{"num_hidden_layers": 12, "init_std_up": 0.044, "max_grad_norm": 1.0, "final_lr_fraction": 0.0, "doc_mask": true}
Each number is 500 + 50 x the weight over its row's rms, rounded and kept within 0 to 999. Layers, rows and columns count from 0. Numbers have three digits each. The size before them is the row's rms in percent of the matrix's.

# layer 5 MLP up, 128x128, rms 0.191, rows 0-127, columns 64-127
086:525452512547506485431502569517491477524567568384429468566520544635495571501509456426463520468471555451433565538520517528561555477546546544499528472432529491474515549434442590477466583454555505
098:477489450495534482471476502422450451518444461558436435498430535453437497530569470432552508548511624450511504493479526397444438539500487453453529467511514515552583512442538518525447425510487447
099:588558520543595490551554416452487457583477582478466502454419575553416446492455497427591528469456493467557429497427487479485457562518471473514615464557522519482511475559534551583464523530617505
109:492575454486442473506570462485538444487521504487501454395469518431429453566489453538516503419437453516584542443421459511469502453545562578478520492515430479510575619570549496521518510555483554
099:539453603530465490515468486493463441541529531491603490470569504478493542456513490429426490548493496579520477494536524456587444550462520580581533588373476540352460526471493482591473366439597539
107:486556472419448460536425468487493510496515585494494512520474467420516514592477456535526479467549459537471422493532522540522577551401517569469477600525496395424596499493543582507485546493488528
091:508511574475441539490504473514622500521488421506510472518455405509462523433484545533533486434555429487428479457569575552579545463535491487451539502489462481555511417491462500429486532606517570
092:425468480424517446534434485598396517487495471483547491526462576484554500554520507472490589557427473526507498541494425476453563449509512519391505508627507505550519478480553500575540592527551402
100:575471433564573490550465491524514484465523394659499480572521555533473482506525525489434520532540542517505513527515449519521531485554491468582490505445417569490520565563480470523514469508492479
111:580494602448556460499541552564461551481498515465489461539464417477489452584490556415549532508476426493493558494505530459479447498409423514433509474461494546489410563465579554568565464484595490
078:498543575486349568418503436541617577508559524469550455569544521415493473474557538483462486495436562496537539470439523451475442453405477471617484508464465471486493547447621480522570447467530450
091:492485491527470412514556465398490478468477584457559443485473410460424485464510572517509523461463536554474522402497576578532456485469453512380557475517551545484416389500541513508430479584437533
099:539504409519503442454532498616563470461516497474549496458416462548438448518500483486462529544469449485522525495450414528566437495489545526470460552495418535500508429488492517572421440501609459
106:541508467579543509487553581507567554538460501493451524454451511482566534520459498445517493540537478576473556341509475460598489513437458441500521460456521556496465517449587448416564489522501477
108:469495548563453544500531426515496528584374425487450561549533501522610455531466479429417546508423565466481421511498465506455538567543547481601496475524469491569466566476497485523514508475456574
106:513516563446556556497558544547491465478543501549488489593559536446401409462415399454482499470509492497523498552532594491521396498585472507507402434472487479484535538492480459626495510474517519
089:535412536485478445571569509554464576451534470476512437522492445440511400561503387480558469584467586509519584558453461511353594479477486522529567514526466623540500503512518525560577494613509556
084:409485410512480508608451517390436523527538497458442440613573465563562508554426447503439419505461388447452414480468517521509522492549480493582513480559542531509570565502512526520581452496525479
109:531540511597439406526546503501425538494536602514583568488465523396570467446515535495474484519478520436492479461499534475445400441544486607499555537562540514498586500537536507443364519454572429
083:501493432498485470478450530451576448584497460524432581499492421519541534522533415464460503464503542534432566501454527416502540489505441467512495492548518578492510624595533550407440640552567505
078:502445556544553527468493557491369478585553511562576463490488504466530492415439502564468528339558531564450546493485431538498473485484599549508421452533542465483463445486553471495491431530395441
100:506384440563450549449395481456541571503523537468468455471575568506447445548460457516487519449479536460442452451447407458544458553507508560422488487490569643445442443420484493507487546559614462
102:532506531472580448521574460426433396500508430485408529635518464551496458468524584454546557525459486510487474510449503475459553489444525489575558461439563452487484469520542526533419557448445520
081:506532519530479526534559556513486619508551513453499567457519511530550537534529514441401543523540465337483529476496507505497468546495580578460537448522554489525563429440482563497562493459491538
087:545499489501583465477569516539490503495489471522503503454509497577541476414403540518358534463465473424492525465498512494596458469477541565480564518585536545482491468454461496442493434499481499
098:419487494494383505468462545432523525571562566506471477415453484522480503474475514479443461483555458450555564581493485486530484555391472527401558538512460520522487532571603531484519544542515455
112:415520488423554487515531474500470518539497568526552540521411462568476515560527571527505541524533533550510562462543550523443491388497475494520525486569456568439533457528366545487538506541510496
105:423557561513429458474376510569448449527433437563440545464524495497437518530554508556478539497419515508486332493489401546426462512501542535529496517463497521476472440559469453356514547566465495
103:499516504495474541586487496450509510561456465550503501417497502515502450543486558429523489589513553523522458471458505500508469456533531501572535506472484375415493506509529484565411568448424546
105:481499442506477508389528586415524439472493488497541424567458486433518434476534473515561490462421493434423485578495515419497594569593558556488573560510482490565545471501439504485509498461531504
091:531517626555450407483522623425489399468434560438518546499511545415425518549467531532500501542493462521503543451532566514422508512540430418463433499535387499432525565485527469526473571494456523
107:501489488519510480537606544459425447550448579532442486512558545562488497436473511460436394558555504417571594493520492505488575498471507383443507485535599468426564582414553496510511541522429430
114:485410525488447453489529526477534441430479514514496457530449426485438596483458478507452418540525536534553523636590502466486461479498415489435556460465452507434516547461536469398575514483546453
097:482516498472469441419489503482486564421556516566484528597556609443449478456534536508475543557444566551544503526500498499553453427504552548465582522539541528533474469512533497490685480524464485
104:609440577475590492564451487506487571446572396504460466550512497508622447473416573524561483497430533486403509458472493505509472551482545528508495527480450517476415526546517476470429498550571569
106:527496514471514560502552502505433625517449601548590457476487452489444514525453512494515539579509458414435507532516477419472547541442543551549448483509496456479450551410557456502446496489480560
081:525454508534533550477458557469477426459522532543436602468505445472510443555471502598633491544419495468461422546519421392512454551516548549512473471531476471419590457493507487455395495511501516
097:503516490568492464496507501548396609468603441481572582500524558500495536464439459458495491533548547414560612504510524470473519494552476498417501462484473451584403456561456477475473438416531518
104:511495532460402484580524510615479489570470550470547548518443465535438426578514431502508551477531524559439536455432552477478447487467491432555418510553506480440571493576545505462517455518542509
104:540478536481492434397442502475546568528552513504477488607525481535519467531507572445589489448532483551545553551478573415419563351465503449499547450590474459480472528564511538555583447501515503
105:528536511447622509505539534488529436470488475474423570414467543446460525395484554502580464536522423482584576474393439561510444502509601525457454522547592521485543488552422578465516571502530508
097:579431458535466534450494580514495480422508501464473481546532537486505535500466426492619596517560511465589458532491473471465514551493439533462669444520453488469511499455499395463452485518499428
099:477504455434523491428608535576490445516474492576476628499515517554509498430519558582500554427543549514433508491544537419505500550626492522446484525535509563490456498428536599470429469536413511
102:457568525534512454473518475508544525583514457487468453565460545536495531559608446459560569478536458467522494485538510537454541546433533453457560505454449489435497470550473471480485394527508500
097:434479556553451565497436508555508473450523548593445521556599524447392509549514528487429521461582544525507412518548554455509451559425441476554624457437497516534536508600491516471530512502572439
084:484447516588396497411460422493475505487436480535525479412547527466482579486499475513490605374490490537523493514429483480471468477524502538562509580480587550521404432557571484524527516587417408
105:445464518489489560426509573430424553530520522456595415529572483545473539400529557533506484403567484578515504535417467512509507564435536471543501561555524523460504449476513419389529494504564446
100:458516488506535506498572511533510602522378498453454459568582462410503552497459512493604612452504458635439515557525491506502458469498502505459519510449490470514408582496473493418519450499448493
101:448428470472580467435509491410550531637512539438536484523544421437484408557487456546442460487486457476528460514464512483433537577535492552507497575457474456510466475498525499546557594554465485
100:579502453559485466426572417466439546400461469513546513462448540439456532433541507431450514517423507520526529448462535524553655452524516475520530542498499483484456496566608542525480576463483423
120:530540520352398513530511524505447457566406448536450530536573535550521565510525566463455593486613512522411502458538506557540544503496537491448463485513505414494504524532448474439509409562497473
098:447522535505534454479528467530442565538476545444473439556499462486549529547535545510593523531367535515487468589387611504495490474567522505462504530579455427551462504539550482524474512432519504
099:470446501464508564482554448444484477536504565424521508530483468614507507483370575545584500422443544562584524478462538530524522551530564540465510464410525569564505451532523542463502498471500577
098:504548496484429391468486518528545583496545573460495465517578475512525430477498576465550428457564519496471462468479444496496541576581474556478632557476454436447453462487428540565473558495457462
108:465604523604497583418542501564469547560507469604536516418403503554457498495523527673484507544497392515460543477500592579493505563474512427494517539502481419486484480517512476549532579497582626
109:552455406490548490511506521410459463501574567380480434535527444513578447487422459575472471498520496478520560508511448493406499493452555553464519448520486414454428602484460563542488515515436451
114:486461473481522471533481613529491470459543472422517418608533521536625514451481428486617508487452487456501468535514500414457480482406560554518504519554444448525553525500487511503492573571564478
105:608495512446546486562510460492517538529522618576514405519471478444516480544631552500495562509470449417508593535524424458507466490426532544531449377526501422527481489476499516467520510430518567
067:482404430566476508495456458595492556432576541503586554530505535459497449558504447491464484548560492492454469508514472523544476399592515497426613534515503458437432445442535542492550504574470480
097:528469542537503433441547441515509544495470485480466496454529452501484455457611507484566464435493474646477503472558489528389510517515523508475581458451493436575577539491527499484461491544493472
091:548514489538502481515485542463484463537385495566367486532520468516558412477508479453543554482474477547493564429558455448392626460451526477472508517418469547507453481634635557530486488533553545
112:503353467472420533427557483451460453495563462447439425461492479531617503486558514534530472459479559538645472482495477451612475497491493553562448527525497522559519502538532541536556527383479472
109:414520413428472567508414456443534462477430491572509481442520567499474564570490543508424503395487482575493428575509498485561510512570473519441469516504391512509522545534471432467401415578509553
109:492451484478439506587485436495438500605470447496495541489527449483524462480511553538532433484514527399547528510450572517465461500485564521484589450508499496543553551592500404482542509488540571
087:459425509465460543496480494553541499574564495542487518452456466562566597513522489495588478461503550523534469575623477485537522473549513451506492474508471437471477470477545430541502453555477436
099:482478510438519446532541479637504485467465552507516528523531488536550509449560528370524458556544477460528514541571453486463503440493541513595506466466645464527580515479544484434463548527388477
102:545623569539420481511550492548493613485577538530535506459582498418487536485503539491497490587500502489505384509556418558535523571601518534406591452546519541565441542518548495464523552444372460
100:481568483442525543537403549559503492591486443524468463559470561541540500437546570463452530495496529583543484523465442398480471486500524455522482564437509541525478598356545548514411522533528492
093:538496514474443405486501491544509470650551497540425513532555531464579471452579586560417563494407520511565548506535523457430458479493571560407503494512567493447513449595489594521457509477523569
095:539462476464499539546499460508542478403436487527543557521472516552533452558453624542557514488404445483560466464507557501600519558354519531553519571478491491491507522559531536506496394462548524
097:480497510421477588378552574512475540575524505554515540332527534572506553512514500432572405479506532533440492484412468522411544509521445468436450523501476545541538505493487491355421567510556380
078:479515519418599488499479493472481470491515548564454568486497614414591549478498441455584519599514563538489445475412463460521462518528532495547533552417492529491515569515553415509549462502498509
097:491536529473549486479433479438411476489454496602538462562527577502593478516411466523586596472425531563435571491494519517446487470526466475473618502426580474475422602401523458461525479427545596
097:506492577570491561584535418511496452358525554431542456477461587403415470440470546501542494466401511490488497472547484414534518535503536520561538436485528493522604521404504490529533561427520487
106:507492441510461482401533429454499459512490503422567426556462546490511525512560429600544492505527446489496459564434479468511524472519474432481494416529640465534493554584475500563468539525436580
097:429517452510475577450545460519572533327470556509616402504572421482488517550557541456499504523491507407491463461563471424452479544569478529468531444567432505553449490511551494442527495521525472
112:436477446427509534498469557515512398419471497566485539487449476477487601480455494500544494532526473499508560533560553573519487508581399510483505413425468491456449446491522549555597531481507540
096:535555524532419433513616380536560427441470514508443501486503412630499483507577507478483422474453460494477553538519551542495435558400549405548574504483529452545470556448528537460474499521476522
105:517465501356509579588563555455444419516466489529461505510569585500483503488534524505558505464444508536475489564511579510469446558492575544480484560368533522509609520580493442587453416527505463
078:530469519542476519506537563497442505476487523433489584534457512483453497562501446463484549498559504552459474468489424492569507475562628426514563417529520479448533512519531579518534556543404496
088:492477462558419494538589404555505500611513537491506353515474473595503474528495476580438470505561537452473521414479472488407570535475519435510478417610560587498524514481579500485438496444475562
100:438441528558475486411572486473453463523513426464501501534485466412392523497473519502507487398543484528507527507480500472395490454503485486418521497541495453510508409492515472419480558533610459
111:435445434485484507488484468505419506586482508563552536494528561432537455564544565396558601556474441490548488530467505566545525482435550505444513520435476446450398577515536573551477540503412435
105:482443437397515550493441491499388512503441412638542503513506500555527502497455403467597567552595488473439471444509559481509517480499526424492410470505471554500477511515519512589538515475430550
110:509472526475531589551606577545460470486466458458504630419465529490517421540493496558531503469483525472411555472503555473516546490598451597508458422489488475413545479565488612523506503408515455
103:531536462545522488503406498498485542523532531554552400545387503554453567445502511512481531562461521521592559462469563533511486490559493533525582624453449547405537471502567556501536528455502572
099:560514401541478483430461560407505455601428475468402415488498465511479573560510460533502477554542532473541541524431508533603585496479539492574492558454507482489455511504490357498437433492538468
093:571552471408518608525535522399504520540439475495510385407545594555506569470469555537592548520504490521590615450518491535505542576516511489575445483500499468430493601517533509427483578442532434
099:477485414588523542564541509437463562508506435497584483640513600492556551478588523395527437507446422434434502547456570576530498472480414507538479530465581436523426500537533553493491477419482417
103:485491539515528543379531415478494462507517513518480527504412441524550424431495557552513474474466570401583498513481434506521551420448400496489611620482465468486367434507565502496476487454518471
111:444578557494495515567435635453496454497482548516505516552489500465445353522435421502569582521469429514429428414554462437495447595569582443534436467472543545531452471509531527446443492487424545
099:534575514506504494538660494569600459564551541472562478525482469479517448448473568527548446438452598555556592476516520524508578498515506548507400513471497580383529557518488445487480454517538494
104:519481505431490510569489542461447487533455439516401563497555467573457511539443505539491545507521470478488488411476530450458503548586427430452418444618552514479494517589570421544509485432499567
118:475546515498406477455524510449463473508463515488436482442535504489504505483480602555464483463424584425622538438445532450527487482490459603575499465548396480501594471449582416539429530539475348
109:487549560530465456477477451501568508426519471473485470493383519413479519446480527529486433556475454489567407444499451459485443388506490586606436498592510547548517574465467481516458538532417541
098:470438487511529503490642525539476525495482502597555529425476529459471417500526350413475527579492447488496460559569458496421581535459469401501445488525472500499575510542545553517545489406444506
096:450505575475518586603392502526510422518475466424497513546390498452485478551503553469482518589491600422519380541487455515531542488484493490578551404594496477495474500462530464517485595477455509
101:561535456432380485409506515510531441527548510471468374455473441528560625432532499520425536514495411513575486425468382459394558433434525532552464540463532575381542546470531479486482566482528551
095:519526511573474528525485458559555488484464601434541452514513506509546579465542538565489522417520525557555527522502563456448349617516518468504521635475539586448427551510539484464520440478484554
102:452431475408557500542487470507585554490547542528516504578468484472488398536518511547440518477462491609580562436461516427424487544435477474449453496559502474458507469499461523476463404532521507
096:480454510506485541521599570515589485529587522471510523505522472529490406498430571529528489565459511503477547520512460424456451490422470493456533480415502557567503444361562494428598416418536568
101:501458546457364571533515555524483500462482538436494529467462447484463500568375540537564573570484525523504449489461546535548438543532439481466508575560432572394540518508544475580508590529538473
085:386443511478557488479537544525469538472373428545505546512557558494573599424543520529519503425480565517431448488458488452497544508558667554517509500434496556578463504584425518551405482443516563
106:495486552456525440471477498482543612551432541453474562564440512489392469483517435582554550426533429560468525582556506436413464493452543527502434506496469570566477497537652535446523493510582466
076:519511486571438549611538543438414546534527431461618508509502521399515566489478492556478457424545481504446517502509591482555572536491540411409462438466463608479514523473522610493535490491547484
100:501438577484525488464499482470444506565537410513451497511444553420484530464578591425542576463494470501496501543548562548556511466497498382451525506474524417442464446530466444508463577572498416
114:510585512479537559559543445519462452437509521587398600488569542460576482548534560509526577545588518435453500479429414522407469578609512405470501459447407461437432500551471513551528514340459509
102:568546391492523425516499465616609485473520464502519472521450392468574553485463478401517616465446538393538517533520483435531427480464445539444422482562424474518538488631515508477455497381477503
101:426540521443499447553561549554476531515426515533501487471492486462575426536460494518552442546504549513542482566483498552531527419503404423355500509465444431423502490515499491582532466452368419
095:496487450455410480519507520575503506483623428529460562549530481579467478447465517406477476591456477522530537499493448510477471517447466480486475476509498432425514437546446502476464391423492408
100:488540504462563555476521492485485414516448514518541466457503452467467491492554562460400589575545517443557476525560459466576441494573393563554523466502450442492479450524540587581455452462448511
104:582451503382536446553516517490459527484447414481555496413494460569442570471525418426485514532449418491448527424529513466468496497488522443518485501531477492485508501561500528520521407478520527
099:454547538475404531447402514514493473568460565565449557528467524526503522492578448562508593519478424474529508489456592519592507458467418503502416477507546479535547464591528457498578598487405486
108:470552610515462552463555436498551512456564434543521557524411615471399426537498434411496481572554436478459465515477445476433530549516492445472553526486521463552398508436524474475528450471515506
107:535559512515649473539448583507518442522514377577467539450578458460591440471512519412456506548561463519453471478510471590523563455557488578513530488489597516499512462517465475454517495476488530
109:512478571518552543495533489607462520542447418512543504424574592519581599543428542566523540556483511474526479482533550552478571447454561509429541506496446516531450463535497464574587472486583460
104:477483491465556457551477502509548456520514541581454542507485489527518497497529501503539533498509507479547398424415463601535626411460570546407520445430475447545451515435530568401527521538507367
101:609495451511546548548511510473556478524438440494534548599458454497513507534552505532415516511564404544463449451426488476457567510497509520513571545608554454428498483427529557507407453485522478
110:569593525523544499550542433443487406411436420547434537451508526596453546494518579410527448415482496508433547530492542501432407513500476543578498476481537396506471608605471516559476452494544471
094:576486540596433489520553454518539463471455438555460498551489534514499430560545458481549537479426573422510498558526451425488533547533548435457436447477467536527571457532518576492578497523442475
110:558459455493491453439491474586541568475508549406446537465508437431558559508420479478543495421501471591512529562451503419490487483531446554455483417508511405600409561429450572506575532494513587
096:510573589482456493552509488573518505488464467495545472446592455606481483441559483483438508422463498593479511537484454612605515539532518515552533511557557588599570449527466455522391579447490552
087:532558462536540410377620489514481496563493473600517489543506480515582536474469520485508507539478553421449452457526467488491500440508344583426486455507455443421443451411534435472503469563503549
104:383461427501513503550582559553462440442470488532423519485465451453502480474503509423583579532578501439543553482513492436454613463473489520548437532479456466482509523540538490503626554548464449
106:447567498513446510543514443451495449540437521493493502495499455526490547525499497515500523464482604511467520456553451520522493466602524551531445439540390498504471509528449559452408484526494498
087:519614507439520526580504539582618564479513495511521519521484459477512472534526505518478494528446543491567508530366504478450459497551533544441486543514472534465437522568427493459486547495552469
101:449543469493377558461416455501507521502534521451505502515494493471502502522481490470416499477413514451638512562502562469523500477533603602461509578549469527526483539482480549506514521594446480
110:484497589469417473409541556486439510417511445516426492462567570433537581519493471528462494487542403501484481561541471539421430522553546543533516404480500574393492494469504493507491421504464474